python train.py --positions="rope" --decay_fraction=0.661 --final_lr_fraction=0.05 --doc_mask=true --train_tokens=1115000000
Each number is 50 + 10 x the weight over its row's rms, rounded and kept within 0 to 99. Layers, rows and columns count from 0. The size before them is the row's rms in percent of the matrix's.

# down: layer 4 MLP down (transposed), 1024x384, rms 0.153, rows 879-900, columns 288-335
# gate: layer 4 MLP gate, 1024x384, rms 0.172, rows 880-900, columns 288-335
# up: layer 4 MLP up, 1024x384, rms 0.174, rows 880-900, columns 288-335
down879 102:37 57 46 55 58 53 26 50 47 38 38 39 46 47 52 55 53 54 60 56 58 42 57 51 52 49 56 42 36 49 61 55 42 47 61 49 46 63 58 47 51 46 55 31 35 58 57 63
gate880 092:52 48 48 47 58 36 44 39 57 53 23 43 40 41 44 46 43 33 53 44 39 67 41 52 55 49 46 59 31 41 36 58 46 63 49 65 51 58 32 68 59 54 52 41 50 48 59 54
up880 090:48 47 55 48 62 38 36 54 63 48 35 41 42 37 46 63 64 46 50 45 29 47 34 53 64 56 65 48 42 53 37 78 51 52 60 68 68 57 51 72 39 57 64 57 27 55 47 60
down880 102:44 54 43 39 30 53 51 42 50 60 46 53 51 38 58 67 47 62 52 29 53 47 40 48 58 46 61 35 36 59 65 50 53 56 59 65 55 73 56 37 74 62 41 56 38 63 46 32
gate881 102:52 63 50 32 40 50 59 42 25 46 51 49 59 31 39 40 50 38 62 61 42 45 43 38 63 38 34 49 38 42 52 53 56 63 55 38 52 54 34 47 57 56 45 51 32 56 26 42
up881 094:44 49 53 46 54 48 49 44 56 38 70 55 76 48 50 53 46 60 54 39 61 53 47 48 36 46 46 38 49 55 56 64 54 51 58 36 36 57 43 39 59 49 35 46 55 52 45 52
down881 095:30 53 36 51 50 47 70 48 55 46 50 52 63 54 31 61 51 71 59 71 25 50 42 53 50 58 47 62 37 45 57 61 48 45 58 56 40 48 53 48 61 57 50 45 46 61 53 73
gate882 105:40 40 55 54 60 41 48 51 36 57 50 43 43 64 43 51 41 53 55 45 48 73 57 63 43 43 51 51 40 66 42 46 50 28 25 46 50 42 62 44 36 29 34 51 49 64 53 53
up882 104:44 26 34 55 47 70 39 60 63 56 43 61 54 40 62 64 27 34 31 56 47 54 57 47 48 62 59 38 61 57 58 42 60 49 66 58 53 59 58 48 39 58 65 37 58 45 60 61
down882 104:56 45 63 37 51 38 56 49 53 47 55 50 57 20 54 56 47 46 48 29 59 50 48 16 46 43 49 50 39 51 49 56 51 52 53 51 57 60 45 44 42 55 63 38 68 52 53 59
gate883 098:49 49 29 56 51 60 52 40 59 46 57 38 44 53 47 60 37 40 62 47 46 62 47 47 65 58 28 43 63 60 63 50 51 51 39 49 62 53 40 43 55 54 50 47 46 42 65 35
up883 094:50 40 50 60 49 55 55 62 46 53 62 59 51 50 65 62 35 51 43 60 59 41 39 59 68 31 53 61 58 49 59 42 40 63 42 54 39 57 63 56 44 41 64 43 52 59 49 39
down883 100:68 28 47 53 50 26 58 39 50 69 55 48 33 51 51 67 44 35 48 45 45 45 34 45 61 56 51 40 53 37 47 48 32 42 47 62 34 54 42 44 48 44 42 41 41 51 40 46
gate884 086:44 47 54 50 70 53 35 40 55 38 50 50 44 51 37 62 32 42 60 55 61 51 47 53 47 63 42 55 50 55 66 35 36 62 38 49 42 50 52 54 59 55 24 34 35 33 55 50
up884 091:48 36 55 62 33 42 44 62 52 48 49 32 62 51 56 52 52 59 55 57 55 67 39 56 33 37 73 52 47 48 46 58 44 42 48 62 42 38 36 57 45 53 68 55 39 38 42 68
down884 095:55 35 60 37 40 59 42 47 60 39 32 51 44 56 20 73 42 39 57 38 49 59 58 47 65 41 43 59 45 54 39 44 40 49 62 44 64 49 47 57 46 42 42 46 60 47 54 38
gate885 097:48 51 46 53 54 50 53 56 56 53 70 42 43 45 44 50 42 52 41 49 37 52 65 39 60 40 52 55 49 43 56 48 76 35 51 58 63 48 62 26 43 52 51 52 57 55 46 33
up885 097:61 54 69 49 49 46 45 68 59 56 32 42 54 55 57 53 50 60 42 43 46 52 42 51 39 54 51 56 36 53 53 54 26 50 53 30 63 58 36 66 43 52 40 52 43 44 65 56
down885 101:51 45 56 55 50 65 64 44 36 42 48 40 59 50 41 53 54 62 53 43 55 50 37 47 35 56 40 69 53 47 51 55 45 36 41 40 66 56 44 70 42 63 56 44 55 39 61 51
gate886 099:61 46 43 36 48 54 63 43 49 41 55 62 57 49 55 61 46 32 56 44 54 52 60 57 49 35 34 43 41 59 56 53 44 47 59 40 63 60 65 50 64 57 43 62 59 41 58 44
up886 098:52 67 50 56 51 46 36 49 53 45 48 61 38 53 47 52 59 47 51 56 53 68 47 69 43 38 36 45 56 46 51 42 41 45 56 51 49 40 54 36 48 60 41 49 53 53 51 56
down886 099:47 69 51 28 51 63 65 64 46 59 51 39 28 49 53 67 58 54 45 49 52 53 43 52 51 38 64 53 46 43 62 39 47 44 54 36 36 54 47 51 56 40 46 60 47 38 56 40
gate887 098:57 48 50 30 55 45 65 37 52 43 59 61 59 41 70 65 43 40 48 58 51 53 52 49 66 55 48 53 48 48 53 48 54 52 38 52 54 52 56 58 55 38 40 50 53 51 46 47
up887 096:25 38 52 62 58 37 52 57 33 37 49 52 64 29 75 54 61 51 50 38 58 54 32 67 47 43 37 51 55 67 59 51 70 50 49 50 51 50 63 54 25 34 62 40 55 36 41 56
down887 101:51 72 34 43 51 59 57 43 24 36 48 60 55 57 51 45 44 53 36 67 61 40 48 32 49 62 52 64 46 56 53 40 50 35 37 50 62 37 27 46 44 44 39 54 62 56 42 64
gate888 106:49 78 36 47 40 28 57 48 56 35 69 69 45 76 49 55 35 47 51 47 47 45 79 38 64 53 60 54 63 51 54 55 35 43 40 54 41 51 43 51 46 45 29 54 38 58 51 46
up888 116:52 52 53 65 49 60 53 51 59 47 48 49 46 36 50 33 53 56 55 57 54 51 51 47 51 58 48 61 32 46 49 40 78 43 53 42 52 51 52 56 69 53 52 35 73 40 51 56
down888 102:63 54 59 60 58 45 73 60 36 55 41 45 38 40 26 49 36 56 56 41 54 59 50 66 41 46 45 53 46 48 59 40 51 52 52 23 59 49 53 55 62 54 22 47 45 46 40 39
gate889 104:39 56 47 40 43 64 69 42 18 57 42 56 39 41 42 49 53 33 39 51 56 44 43 36 66 44 59 42 42 58 33 64 71 54 37 52 58 57 63 59 46 58 44 46 49 57 53 44
up889 107:37 56 60 38 39 40 43 45 41 46 48 57 51 54 45 47 66 55 31 66 49 56 51 47 60 54 55 35 37 74 50 55 57 48 40 48 69 54 42 53 61 49 56 37 49 45 50 58
down889 104:63 58 52 38 40 51 46 62 43 52 35 51 53 47 59 54 38 46 34 37 50 58 61 55 71 48 30 44 58 67 41 56 32 42 53 53 68 41 43 51 37 51 34 68 32 39 50 58
gate890 105:57 49 45 51 53 55 63 56 43 53 54 31 57 46 40 34 34 72 50 42 57 47 53 60 46 53 49 59 56 56 59 57 57 37 56 50 57 49 39 35 66 46 35 54 61 51 70 55
up890 101:34 51 47 29 47 48 32 50 50 58 46 46 68 51 57 69 54 46 61 50 26 51 42 64 68 65 40 53 44 37 49 64 55 50 46 52 36 41 54 54 57 53 54 52 47 54 53 25
down890 097:52 48 37 45 61 45 38 55 51 35 51 48 34 42 37 59 54 66 73 58 54 51 43 50 36 47 60 44 44 50 36 44 40 54 45 54 52 67 60 48 58 52 41 52 39 60 31 59
gate891 089:41 87 46 50 30 50 52 38 57 39 54 62 64 50 47 51 42 46 45 52 53 44 48 39 47 72 86 52 29 40 55 40 37 63 37 23 57 59 56 32 69 47 58 47 72 60 50 46
up891 094:66 43 43 62 45 60 64 48 53 48 43 49 59 67 50 45 37 65 51 22 56 57 48 38 69 49 45 48 56 53 53 65 57 31 35 36 45 47 54 29 57 41 55 40 57 46 52 49
down891 099:47 49 56 48 42 63 61 46 37 65 58 50 57 61 50 49 33 51 45 47 60 40 52 57 48 44 42 58 54 52 41 40 51 53 59 50 52 60 49 53 41 47 58 46 52 43 48 46
gate892 102:65 62 62 46 43 65 58 37 47 45 52 69 56 38 62 42 54 51 65 72 51 47 75 57 25 53 45 47 58 51 75 37 41 47 61 57 54 50 57 45 51 50 51 53 50 42 62 44
up892 097:48 62 61 40 28 47 38 53 45 53 56 50 46 48 58 41 56 52 63 59 48 73 40 42 58 35 45 47 46 68 25 62 52 44 37 45 54 42 46 55 49 60 42 54 40 49 54 47
down892 100:48 66 53 52 33 22 53 31 37 31 45 54 57 34 42 55 43 63 56 40 52 65 64 51 59 51 41 53 38 47 40 50 58 48 60 42 61 49 60 51 52 69 43 58 56 41 64 45
gate893 096:65 52 54 49 55 41 49 58 41 45 41 54 44 51 48 28 45 65 49 46 39 72 43 59 42 40 36 51 57 44 67 52 50 55 38 48 67 46 52 43 58 53 36 41 46 57 54 48
up893 097:46 48 51 77 45 43 64 34 68 66 45 32 44 50 56 64 36 56 46 56 45 52 39 49 48 54 40 45 63 50 56 50 62 43 58 51 28 52 46 39 70 61 45 34 57 58 44 50
down893 097:51 73 52 59 60 22 46 37 65 47 54 56 65 50 40 62 64 42 53 41 51 51 45 54 45 54 64 38 54 44 46 53 58 48 61 42 38 50 32 48 56 56 75 41 46 25 47 57
gate894 111:38 55 52 27 57 37 56 31 56 46 63 59 45 61 51 55 51 50 50 56 54 65 37 52 67 64 58 43 30 52 25 33 54 50 37 47 55 43 51 47 61 42 52 40 48 62 50 53
up894 099:42 47 49 47 48 45 47 51 38 60 53 50 33 50 44 52 51 53 69 57 67 54 32 50 53 40 55 52 45 50 52 53 34 58 55 49 48 43 47 52 25 49 71 49 49 53 58 50
down894 112:48 46 59 62 44 63 42 51 64 58 34 45 48 41 36 54 67 56 55 54 48 70 51 37 45 37 40 59 52 45 73 65 37 48 41 57 44 62 56 39 47 50 45 58 54 36 52 37
gate895 103:35 53 32 43 52 46 44 63 44 62 70 43 57 51 34 48 53 67 53 48 47 53 59 60 54 47 36 33 54 57 63 44 64 53 58 43 54 45 56 38 43 34 60 69 38 56 26 36
up895 111:51 58 43 37 50 59 53 46 43 38 41 55 63 33 67 27 56 43 59 48 59 47 44 52 56 52 53 53 35 54 47 60 43 44 49 55 38 54 57 72 62 62 54 46 45 67 66 28
down895 101:67 56 67 30 45 46 49 62 52 48 43 48 41 50 66 43 61 38 40 46 65 47 62 35 55 52 42 49 62 56 56 64 52 61 58 35 37 74 42 54 55 32 57 44 48 59 45 29
gate896 100:63 36 46 51 63 59 43 55 34 44 59 62 43 55 59 44 44 49 19 55 56 52 41 54 40 51 44 31 67 45 59 53 37 60 43 48 39 48 30 41 28 60 45 64 44 62 49 40
up896 102:59 42 46 47 39 52 66 40 61 52 36 57 39 49 49 53 43 56 51 54 44 43 61 67 60 55 53 18 51 40 73 50 61 45 31 49 59 40 42 61 46 60 51 67 55 57 59 71
down896 108:72 54 49 56 52 51 54 62 49 63 61 50 47 57 65 64 44 45 59 50 46 44 53 57 61 39 46 58 64 32 74 48 48 55 44 51 45 32 36 61 72 57 49 56 63 56 54 75
gate897 095:55 58 29 56 50 40 65 55 52 43 32 53 59 54 68 51 49 63 46 55 38 41 34 42 59 52 37 56 41 55 42 59 45 21 69 48 40 49 48 52 27 43 48 39 62 24 50 63
up897 098:42 38 52 49 48 53 35 48 49 63 61 53 28 36 45 38 48 48 30 50 43 56 41 56 59 64 39 44 56 45 54 44 51 62 41 60 56 35 46 46 55 42 48 64 44 74 47 48
down897 097:51 46 70 53 59 59 34 43 63 64 69 51 63 46 51 24 38 52 35 49 47 53 51 41 62 41 50 49 43 39 39 51 64 30 43 54 51 46 21 50 45 55 39 43 52 50 40 50
gate898 106:30 41 56 57 45 52 39 47 40 60 42 57 65 58 41 53 51 50 44 61 65 41 39 47 36 52 54 52 53 50 47 49 49 30 38 36 51 55 45 52 64 28 46 52 66 59 63 59
up898 103:47 59 48 45 56 50 48 50 37 80 47 53 50 54 53 51 38 46 61 48 53 53 38 48 62 39 35 40 35 55 52 51 47 53 54 73 35 45 65 43 56 40 53 50 42 49 71 48
down898 101:28 57 50 46 58 55 44 66 54 40 34 50 46 56 31 40 45 66 43 49 46 58 46 55 41 43 52 40 57 42 40 53 46 41 49 52 54 52 63 45 47 49 41 52 43 57 57 77
gate899 095:37 55 67 47 63 37 49 52 58 67 48 47 67 45 60 53 49 49 54 42 32 56 55 54 63 75 47 69 50 45 56 55 50 55 42 55 50 60 53 54 69 56 64 47 59 59 57 47
up899 098:55 70 64 66 45 46 58 58 57 43 36 50 56 50 56 40 48 43 39 59 48 49 40 59 50 47 62 32 43 65 62 40 55 57 53 54 37 43 49 43 55 55 34 49 57 53 45 43
down899 100:43 42 29 44 33 55 49 46 48 52 61 47 37 35 53 50 57 56 37 29 61 41 52 60 42 50 37 70 60 53 41 56 52 54 35 47 49 65 42 55 56 47 36 28 56 41 46 66
gate900 111:50 63 53 44 48 57 44 50 47 33 37 50 51 46 58 69 55 38 42 43 61 62 49 39 62 41 56 52 27 49 47 39 48 51 54 54 47 67 41 63 47 55 61 31 53 35 47 37
up900 113:37 49 40 62 50 50 59 52 44 59 34 53 74 48 50 67 42 49 69 41 39 43 46 39 42 38 50 52 62 58 63 44 56 62 53 57 47 41 53 55 24 56 38 59 39 59 68 63
down900 104:40 61 54 41 34 56 31 51 58 60 44 55 60 38 59 45 51 60 51 70 69 46 69 47 39 61 59 32 55 43 31 57 50 54 53 49 55 40 58 59 56 59 46 49 47 35 43 27